Each number is 128 + 32 x the weight over its row's rms, rounded and kept within 0 to 255. Layers, rows and columns count from 0. Numbers have three digits each. The size before them is the row's rms in percent of the matrix's.

# layer 3 attention key, 192x192, rms 0.0624, rows 0-191, columns 96-143
105:103123129116142179134139122111124083121151174152107122087096134108158125110144157081056116122110174166145134179092112146142045175118147121127122
089:166117205163142123098163162193072147143116187132129165080088153117101132089140132086157129136083119100164170113181149137135094130153076202151093
094:178169131086127127196159110105130118115141110117142125158139092127072109203149186201105142108105125173116191153093145184092134134152057091045126
094:142138109095131137083133139198134125160135099131174140135137198125163149157164093104148129104132124147149155093154184112114169090176142069088136
092:121144073133151139171106149058141118145137131125037160124144127158140116114121102120109126144153211067126101148137128163113173148074095151154137
118:094165134108127159156135120123116135118159156152122113085138138099128065113144183094040120121126164135126125242088144159115038157116102127114112
082:127123078158125159095127103136119056135126106136100163113114168086148134165198116077160104085135164144165141111112114155180167113105165114136146
104:152133179110124108032104138158122149147098208173145163120103161116086174107142111079123088132151152138156132122137129154138081127106153146141133
100:083100080118111104194106122052146158138147109135106073134128065139110098139086193168062186126118097096085095102116169099138137117111112059124140
087:089115083173116163124147153120103121137154183128084128086120133134171045056137114092107138157171150041138070165117083075118079146100175140185114
107:135177155112138155188145131134125152121138177123129091113130127108133064145123156123025153158129138131121090215101159102145085158111109129111087
086:150114113151116119062069164093134154123093176146157146141114171121087170124141150090098118149148164077143127128086104142072110134070124134130189
094:150138135156153151088141068167108162081115125140148179084133160121175122107181088132139088091159163144131127171121131148166126114139131102144143
125:168131167109127139063095120162115131110130198180144104148127192087122156129143121080105081143126170135120132180082133143132046153111109177134115
089:126126181150154156139104126131158142113135096126171139081121139131144099127121094107086156112054122192099159124127143123160147097129173112104088
098:110112124099146097165114160060115109115120167097090133132159077160121161103129155141090095187122147154144130098149082110105116131094073120141144
081:065140163139113134105172116195080180145109136122162146118108112145119093094159105072141126149157153136170164106155084124137080144101090206143114
112:134148144154133082096116144130135149103134118150151125156134148127124203119131121122185127124092068103138130031147134127122185094127148123141145
090:179192164101143119136129165135152137150147157160119126165123155165137143190114147188068159137094149076107149113087164100052187104091143092116117
124:097131092128112101197150115087136134152129070078126139132142065173120100125113145185142171122141093125111126089175137115125202094151151101113142
096:118113072189135117118161138168123145086169126158066077126035202124145143134130106130163125112126125069136071075148140056183157162117143140186125
085:147106130097157149129155098130119146113152126102177133086152121134112098104089140100143112127119114118117085124180137166135112144115097180115111
075:155127100122145118111163129155150011102144074130091145156145119079134129148122083146118098117153147122193136130138121107130155121103171143178112
101:139141168120146128100121167215102132188123131123092119136124115145191154158177073112149101122159148115138159120140132098168135111097138138143115
075:199162164153131147153181128165118097081121099140109125129180080122125079137173161168122123104068111186130152195113126174163123154178154138137073
108:112136137157130162073127134150092118089128184151100142084116160085167138096134091071098083122160161113153104198106093148139043162104148162151143
114:139121108122095071106156128220125173096124097123207079154112167143112157128098126148221134110125077052098111089134145112115177120143115149115108
095:155121059123094082167097156097165126126123089127105159150169120157116153115061153173167149101154099049137093125188152131143185116162135105121167
108:164142169135152172102122145150111141083142187155100114109106176098161143147154114076090062126105166136124129214102118133128060170119112152134108
099:111061131178091127152121141111135143168127154116158090105135107119143082046077162123111147170105115053103128145112111082101082160109173152159118
102:145148090088116087150113136157146126132121081123124127201101147153101186171100093194194151100145108113137153041170164099100223113155098100081114
094:158129179123117121060148113154131118130109154138173179117131180114142175117126106071173088124112106154167128117154099149150086094141157152158121
043:199144176096160141129133107151155098111112125182164138089089074084132138174111154138150184127154179159092154127137082167136118160159130080162095
045:145104075104104183132144177068133163131126153129138144125129098126123123153110111150122103143132107082148143101154111148097135123192119139176163
052:132215072130099116136129111085147148112121128074155075148060080129080136162096109112139088141174141138110140125140131114114172128176167114136148
113:089133134143085135161098107114113087135128124159138085136103129119081074153162183115103107071082132099129121208072098133151087203115122148173100
046:108138038163121075129128116114092145106137098079115097139147165115110100162134113134161146102105161158139153072129138253083125141186149110112142
045:139134189074166145131147135146146014121161178155108091115131099121093108096184107124065079108115141183091111127125109134060106092177143142125110
048:076173125074161088103143145118148113128102157178176086130100127185192137155170174125089170140071127176123155093116144121080138080119096126117154
057:155166226102151146124109089149148099181152140158077090136129145067077161094137187126133149115137119106130113160143109084143103153158103090123096
048:149140190076098189172151180130149168126100169097182115126152123153100124086101106130089076102153065148065104142154165122118136149076195086102150
052:164127110120131128141111117104133102203131118073164128168109074139187138123108128144168087120096128120120078144114146149133121065174169124127073
107:098130147144057139182088080107117102147165133126101088135142151102082066148155185134113077111116099071141136183074122138147097204128132116173130
049:131154060117144138135174121121131118193147102075089147137183203180057119157168106134084162177087189156088107082151115105082101112070083132108131
050:122152063087133077142138125166163138208139078137132119133198163155076114149122159134194123087206109129090078134116157082154102180032150117099117
051:104097089108129135128195162179084103068131134159110126094124143156168109142160119120100159115171148161111178098128108151049101135092079097133163
049:088113062112129100120095177125114125107142146084117181163129123162149093096079112126110129114160101108131108129193155114119130092080179143083173
086:069176093163083121172114076093122109128125110128115075120139123114082086171159184133107099112114097114123156200091149146152102178137143150146106
050:180120045106151109108179146152133133136118128111161187108145169139197172167126107146148095200115117175119144121162153125124111093121165168138134
052:137108108147112180154078110137125073159130156037160108129148142197131153094088135142144067101166105085136138141111141097097125073158129161075122
057:150097206082084116130111123145163128100148128176162073123144155113170121125123119115106169117149120166082170160158188169065117174102065102138069
052:111110090110129104121115156117161086100179144090146142137138161118142139111102074105109124097192048132092141110132161092101116096124180105122162
078:172133153192072130184104069102120100154140118091137114167186144158127088135127153139133080137126074071097136149114151089138153134145148134182149
051:099096193147079201137086101173141162120128123137088105129145154180111158113133090111107160193221091109075142176149164111092105112090110137090065
053:147118196065143111116106119139099127096143112188045150166111161124127129101190163111083207123162106150164142157134134113081138138151120112146107
049:111130102146181086129130146145181160140156132152120108099144152147137100087127128131087116131120172172095084098092129182054107097157203123114171
057:097168100201184145121108149132127164130143148094181140096111157118151115097109130114146148130124151139114145115086114158129130056070207108095166
050:101095113178138163124134117190127139087126148170154121103124150071101151161114148129150145174102150119109138185150133136179156121045084156153109
045:146155121072105150118114149176079151031115109178072161179107167138172129161173127127135106151098129133126125167120133126090103122102145125127129
051:116162076118100134135109115084101158103142118107145122117092114138119137080103072133088146106102116091190130092140108124057140124095122147194115
104:133137123176039112175118065075121102170133118115166114138162125128121070144135171133139070111109083065136124155077128129136121171135142128168149
044:255168142192145109129159094063077121113129122164144133156186093140156143160091120154101116134120136093138137113155117132152105134156057096083161
047:185162149076127173121071067112093139112106125138085089123091151082074100120119160149093130152182138176099160145119120177095140159094075101072075
051:125140245121157126130103144101171144099147147188107137164167128188163149121159131130142102181118162141135112113123118178171137133091087125062160
113:095161120125039111164138131107117123111123129162134093114164102102130075095165129117120172122167139143133093161119074125048086126111064120140120
107:101112102154098125123093092161113172138140076141101099170149120137157152116116125148190120137151126109145138097130129129121203095154158098116143
127:114118109147151119108127120108141169124104090131120115140153113134158164095098073167147144133147095090128148045132162146118169049161166109086169
134:151123109115225097059146162153125123162091143133155125116119133121137156130106112101149116137142133161121155128141140155123037104122126141109113
150:141127113125152126119141135134119114146123133134135123114120144135111106157144137084117118113119156144151132197110141125140003154129124151150112
145:096129106144026116209164102135101119139143097138123102123151154109099050132172143105111108119122148115121126251105124123123063233133116150147121
126:094116137135069148183139128102129106095150123122138133098155166114120041159166178091075160112120139138150103201094085138121050182113102124146147
113:090100131120129138134152164105143130107119129107143122098144171107131107129159094081151071116107146131095110194137136185086099215131055160153088
126:163138168105093116106125189116170117180127144154133134150112118125150154096117097148163127128132141144075158046155126144075202108104120114129099
092:150116206092152166138144189080082130150130137091168116124127083151106115205167152111075112134144123110077173082182116189097178073107113107118063
114:148120100125024147203155080144127091100156080128138112125124152094094060183178158128109132131125144115124097206079078109108106208120094147187117
149:115149134146088127140121124127147140121135113129113141141144109131148150093107120181140146127123101115117130059132120131121255109131136106121143
123:091137087134046133186115104172078135071159132134107112154136102123097116155157153166116119136119116108149129158091123137109189174123096106127094
118:141101139094177165125145155150100093122116137120152160104119123101133099135117158085126123143157156130171095183111093129129083177107135135135118
091:085122097129042119146107107132084102142121105123102133113109113121119088138123142152121164128123217128163111137111135142122065150080059128080145
143:119130144145167128116131134156113112136125140126143120107128149131099102149129135068111138133128137135151127204119132114138000138118111146121120
147:156156124131167126085122122103146156116120119115115138146135107146147190105098097169145130118157109121131136010138140137116229062138154110105156
141:185124123104181135051094131132172132150116135128139148162093136148131214118089081178178116132153085122105144012141130115112215063135153109124142
144:162120121102115141127125131106136129127129131116119153145106106117160178126114130165133127151118094121118134049150127139136255095146164128127132
107:104120162117090126190123151112140119124147173167094169130132117125131109149170164153077147120082197123125158176115184116176172132100100146118135
134:160129108138078121147129132083123151132127115117118138136117119123158148104118110173119117126108121100116145076144149136129219100149151118116142
124:121090115139097182164163090116106087093144095105161111087138134142106059200158161100087089101159117111143092211079072144071060176134082134174128
122:109112117137071123162140098197149086128142112150128084136106121124080076150147155117170136121126138146119090231079093101125054203121104122198091
107:158181129135127120123084127096147174120136133124101134188099147187128188080133111119173123130117098127140127103102085120075205131131140132161101
133:111125142130107120177146120153130101125143126138130125119137135107140083139165182065134144139110138136136101233114106113165049214094130143129123
121:110176109133073186121103113116146099077155138115111141156125134152105119160127131162084177114145088121140129055109126139114206104109132091122140
110:109104092102182124072127152123125113111115143144126136115111125119151140117114131097106166119131187173149119147142174111129070100113095135106133
148:117111133111135115145136128138131086149113149151136119103115147113105088151148147065118122125115145136134123222124130128151000182118124148148118
102:186116142103180091083103118109084178145128122122163121141082122136118175147135104106137122161084162139148154147136178140190067100137136144088090
118:186156167090168120090134197115125113183127168122147147110105097167127149090173108095154104161157131162098153115146103116062145106089111146099067
142:117131134137158137133142138141111105140112149136142117096125143124105098150153160060099144127122152146139132206126119130156011155103124141120109
119:148210096154198126065132139146124163116134174089107138129089122192111175092099130109100149138105122155174114071095150126114087109147121133135109
047:118163115124152132119155117098119095144047119155157148137069100104136101127138129130178160122130113162139181148124155148214115113184212129127147
056:138151062146111111088126089105140146102033064165121173169096127086111104171163104108145127129069095149141155158138125116118116117134179103148096
066:091167090177106109079136089120136164109021094164122114140119072119137064133155117115119113117095121112135156131162122160132124151138140132119129
044:091160108099145074082137123121145113062069134135094104079118104104113121136136100110158202142123109180124165137161165127107135109185161089161167
050:098190170144100137103100120160100143089032089154095120167079064124120123103141103128147166162068097162132158151154113126132137148140139126126124
064:131088159115155107191105141138133100150230128098126121129168170169101184120111144158143137143185070115118095123105142146096134115119103126116117
046:176127203074137146133172151121097072131180181120154166097157141131145102116109116151096088131173153090127095097105183072127109115152134178172104
041:109126148129135111096132132089164182153079094095070093128085092106144133158206095104208097149062084146152184147165133156113134135108089104106124
048:095149096139099124083097062126121171125041124157094156159104176100142079149167141092130185128095135158114192148164132092130140173137171141127157
048:092081154121132131146107154143107145161205146135151078139145103135108124115119140130130161172128121124135137102122098140047104091197096145165120
092:164100109066172111192128189120158142145222130075120138128131133145133205106095105166142109143157138124145090081170139128107159075128128135115138
051:176112105110149129192099137107123107176214100107158067158157144162121171090082152132167093135178120089126124106176117140082134120091109126116152
062:119160095173103172086119108130123147130034110145091140126052074099147073169136107091115176141062134158121184150151122138147167148102135132107127
053:178076163127136116178101122111132107159221112089164092108157204154112183106084147148141115129140122099139092125107161142093108104146176107109150
062:113097096156112102102138108125129175085049112157105136121111113100118069153144115112116136136084105154131202118168113139132135170112096141122123
077:121126141173084133054134073121109131118000116143162134138091095116128068147141145107136124140112153155122179160141113137140103149136154129132137
052:125130090159097125106143127101104164123032143181098125089101106123130111188140126138066143121076093132130201124140117096148119123147144106129123
053:100237100122137134096115103141115124099064091130098107150085160107135121169179130116177133079150117148087141175128116183131144106109111116129127
116:097124121152051133165162084103122115112112116154125140121147113099093030144197156133078144115096153144121132195103098126122130213143135136145131
049:148086163101124155120135092147146121143168115130160118143135112153096134134180167145150071109077143075115032121109135123188149098188119137159152
048:088148118140130148140100136159113101109198092103142149185165196139107145120093143175114108091189159067111096119101133133101097101169128124085130
054:171094132106138159165129143148134104161205148126178114099170153118130164080096119131147096105114136104112079113108120111128097107128137136161148
055:079140083193115153117137086113168109105094130164074166103103031150078093161099155110164135071156134154147154139130196153126140139165101156112116
048:226154131134126102169126088169100113111151139139177129179105125126116088073094120129123121136201142099114096114109150113129134127226080117078141
055:166095203141155132163107151101117104093229132100138096118134146148112186141093135146114144160196119129101090114135147135138119131134131131104130
048:104176146144127139077082144140076116109078124121109143183074148095137117133204082108116162133122156155137186106155126133105105115111142155101149
048:104189102161112148099117119149113148116057160143043126113066174092101121150176108114119159127080126161138198134153162107125140139182119058141114
048:118161092098093091107145131120134106089069080135157162050094092175133140120148091109091123090133113087155185157147102129081126122185230124113124
102:140144176179091124087095078127113089153071163174146126121104107087078087169137167094124064106096140110148158190089103133158069178133107139148099
048:139091128110145122151155148075126092083226119137206074100178164175165183114065143130088110093140100113089089145106116161148120115108157142149098
107:106143162181058123101124058123113100151060109165138110142121121115106042172180154103110139085097133173114183197097105155127100193137122144110104
057:100106115124089147090164117140132122102051114160113142111111119104137105154171119117133137094083118151137184116137138109183148118120145127119168
121:164159100144122146107166140097089135097121088087122159097145097120140175137113091161094111110152118117128140065167129155101255079161114112114176
087:083104145122255149100164109134116116153069119141121149129137153147074075147176124105164138134107155128123100163130160139148079155146141146141117
095:164150105164100133106113101131119150115138052067101127130179133146118181154040178135118110146140092118114134109151118133121198093104157149089167
095:135063146082130106114107127121139142147103172151086143126111056120069177137183124151145103127142134150108126109130081137177169064142146151110142
109:115123125148062117202144109118151132095157082109141100090165088148155135138124094210108135105142139122109105153098076099059179158143158115119147
086:157159158123132090132115128135166134095100118121169122134175146153152151100089136126159162124136156138097116118116124110124193086118117104103147
098:121125107127143135150126145102103125151117123117129101114100148107108038178201175089097101143116116090145128181114163149180075184087153166135092
094:193119162102116111112104176081163138130128159138195192113135113152106098111184064122090159153109140140125119070135068148131160116122091139112127
090:073089140113166147122148153139114153164116155141113149135116133139128087075162158042152108147134157118176141118120106136214100171080158113173096
084:178122190109177142123112128146118132130083145157142112135128147151126103202185149112121115089102177082130151142150123128147122101145040138142111
140:146119116124185136073161121116108135110097087089122159104108087141167185103099085151136135109156126175119114056196122157088251045165121129128162
107:138086136127158138062106081159143118122107135130115142152097118127129214108074073146187121166154115177127155014163128112163174039119126112118154
096:152096110126071118117106107093144160103140132113138117122134091139113143128126114218117121131153114151044142124105102110131167084099183173136129
139:145158105142125128120157143117098152092107103082120136090133096136176164090109091173111114096139121148136132069184136152098245090169128101118178
086:149104165156104131089111130101125154121137112090154152142098147138128145043093112096066121164117136166124124091149121131134139125081160112127146
091:136100179148168162108121098152098105149094152121097116118132169089143112140121160027098112141117100124173154146157135135152092128109160115101115
110:176183088100123135107150141101100137115111132113179120107158128109136162114108116165143103133145112090112154107121120127131198109158093128114151
112:187150115104144103143117186102142146120097175115150104137139091118116086108180081178093152118113121109090092122150121131086142096198112168121111
071:079107102172214165126158111172092068157127140117094104130133160134116022126102234105176148116096140150150145143153136150123080191137119158147099
099:120181146146165121148169164135124089131117107149142089134130169107159094158154156074122129126101126111140085173114170140132094181159116122123124
085:107110158125133106159135095098133084111125087132136086079158100108111109185163116025046151110112144150167102203115143168068090165153122138146121
144:133129113143119148136168129110106134096131070088127130088126092133185132106113089164093143099155131146143108090178124158089245098175146105130181
087:162092158170153129100092102139130164137106088090086162153142117165118225128051094104132128151134159131120096049189100150116159111110171176108149
114:069121108136074152230132125114129081115187120148116109100137115120116052167162163101081158114127135077140116208081105108105080219138155125126109
088:162112131109130115054143126144142169174110217117182148151098107082122133076142070173113087133106135155137169060167128137195148067099125116177112
076:138148147111086103118134089159111084116121181137150161124102170069121172075158160114118125081102150147175162137079172135118086091137054124098117
091:174102142132117092082089156101127141130135132120119137145107104149162150100093104178162111153130127123135121102133120152147186112171162220061139
096:114114171113130138114105112150111121152120181152162155127096136117144121091142138051124075144141108142178136134132128139213092136087141077117128
102:201112099095177129008129115131113145160092151133156128171104139098105197102128087160179084131125126153107170050160159140189170041138087134121125
108:173119088107138121098142135103095161108109126120127124107133103116148166085119082214138102110150136133101140082160146141134220079166126123098147
096:135104161139118113139130117129171100120157136118178136104179105121144127076067100144079158133159135175071090141091076085099172075111179139112146
111:121130134107184102102113119158148111151090156152130139157078163145089136125145134080150136154109128122139106139106162139164052120098119153118085
149:117121071103163143120123183144148178159116102110089115150148088116134097093154117158121083126103164193153091127123143158137109138056150170113105
142:156156121154127152096185133146145084145086137097142125149173102161094050142173123151073144092147119171123137192140095120082127097085179130107128
146:129126123173155086043195125104078136151099104121110139147133127136138139065128095140155178150107092184079115089161142160125164101127123120069093
127:090120143154118096075130150100092151150158102102128148191135129175097159095133097110177163177122118166106145067143116183109215136140087142069073
115:103074080105124129125094128146165155117160137089119152163164125099093119176152115134149095134148169171188215122085183113117143136152143094112147
130:179132176152097127151090106170155112085120154154139082100088104108152140190079137084139185143113110091118135136153079058126083085144162160170118
122:154147178137149075091171128074124122132084123133141103135111137126146137063129102126141223149102100178079114121159102155129133090167115134091111
110:130084136146144098063101141140142148150158114082136157152091152155122197150097113114212157116134107108115146034181120159126193113106117141050076
124:055152068099103163179099108106158145097144120105090170153142131112104064094176132097057070147134201163182143154050175162143143186107145132154178
130:110083114128101133124068141167151157143175130135123117139074121137139145198077120102201129120114151087146104091144105131101147106129107150144108
117:128171135108103167155162113081094121080122138167140139135197141130109097111189148176061091122168180131073170191066160119115104171141113127150166
122:143133177103073132153112087125129116099127164118090138098140120122106139188124147118087123152111120130112150157110121043128108099128109136166129
116:103105083121099107134060091100154129146156131079099189173141140106092123124128141126118127151103153153187215067106150134141191083129154115057150
144:104121170141121104126144103073097133151131125133121161123127151158093188075109132111128158186109070113087116099139138142139176152169091119116106
121:102124101059114149180083127146138134129175130126103171094107163123139170114113134115142060147144127055160116081112176137137145172141120083169158
120:091094130144113169167090104168138102093149154127132146084142159184085121167116125124093083128196114048129153164118154068115146180146164108162170
134:107173083108119134130116106105163134142142120119088134151092176073155175101129106102133097114132143090198089059088184210146160142087088094185152
154:092098142093133117145143143103106155133127112130095142130201116183058105116148115151093103180144119207092133168112135113119132153132126141117120
122:172078144143153121131124088121144070085110155145163131076147164111178143134108162143098168113143114112097207134134094081144098056167175116085144
114:183149162175142102059171133136111115170111142152160133137114141155165140113118112140167181102138069088109126134172120147124150093143106111084084
134:074180099131134121238134132131137111143084124137076092111122149123141132080092110111099096126072100075157078110162149164153104171143138118204179
130:111147160110135157196135140134115139080114132181134095056108117109146142111116145118116120139127127091094093175122110091154064163165114146188169
128:116146107124145161200101105163155113077131132149142102083088151077179133140114145096112106098134150075168103136114131132181076154132144136201180
139:136115138077115134166079141148131132097158140159126097082082114091155156168103136105157110118137149088140131153114130098157075126150106121197141
119:089110108151118113124067137157155162141161105133115116153070144075148174146084086077179132131083148095170100053127152170147156170124079131178128
146:132115121154147078046163145107102156156137107094119126175137133125131119083141088128165170158105120208084129063147145166122187097118118147065094
126:111119133112082094097093113082133134145168111104112185192138118149094129144173115131145132170138163168135189076096138164118212127148121133063092
121:148145166096104145151147128118128107083100170138153154083180110152109071144177148149071119115171146154125182255084122070109073131150163133135146
130:119114115126087101147080049089145082088153149128121187111100161068151151128125183094126180130124157119143232103096138104182131107176129122044145
135:153171226106114146115153158154075136154111133166135115114090101200125152137127123132145113101152106089081089168169085134084101127123092140154079
116:085129177110158100116155125104101130173119106141155200116119200202155148078121109074146149145121106101096081122130143225122149140162080122109125
136:130142100154149136128138055058153098100123119112111169122143149092112129075134118126066151170108118148151159116103134141211175110116157124105165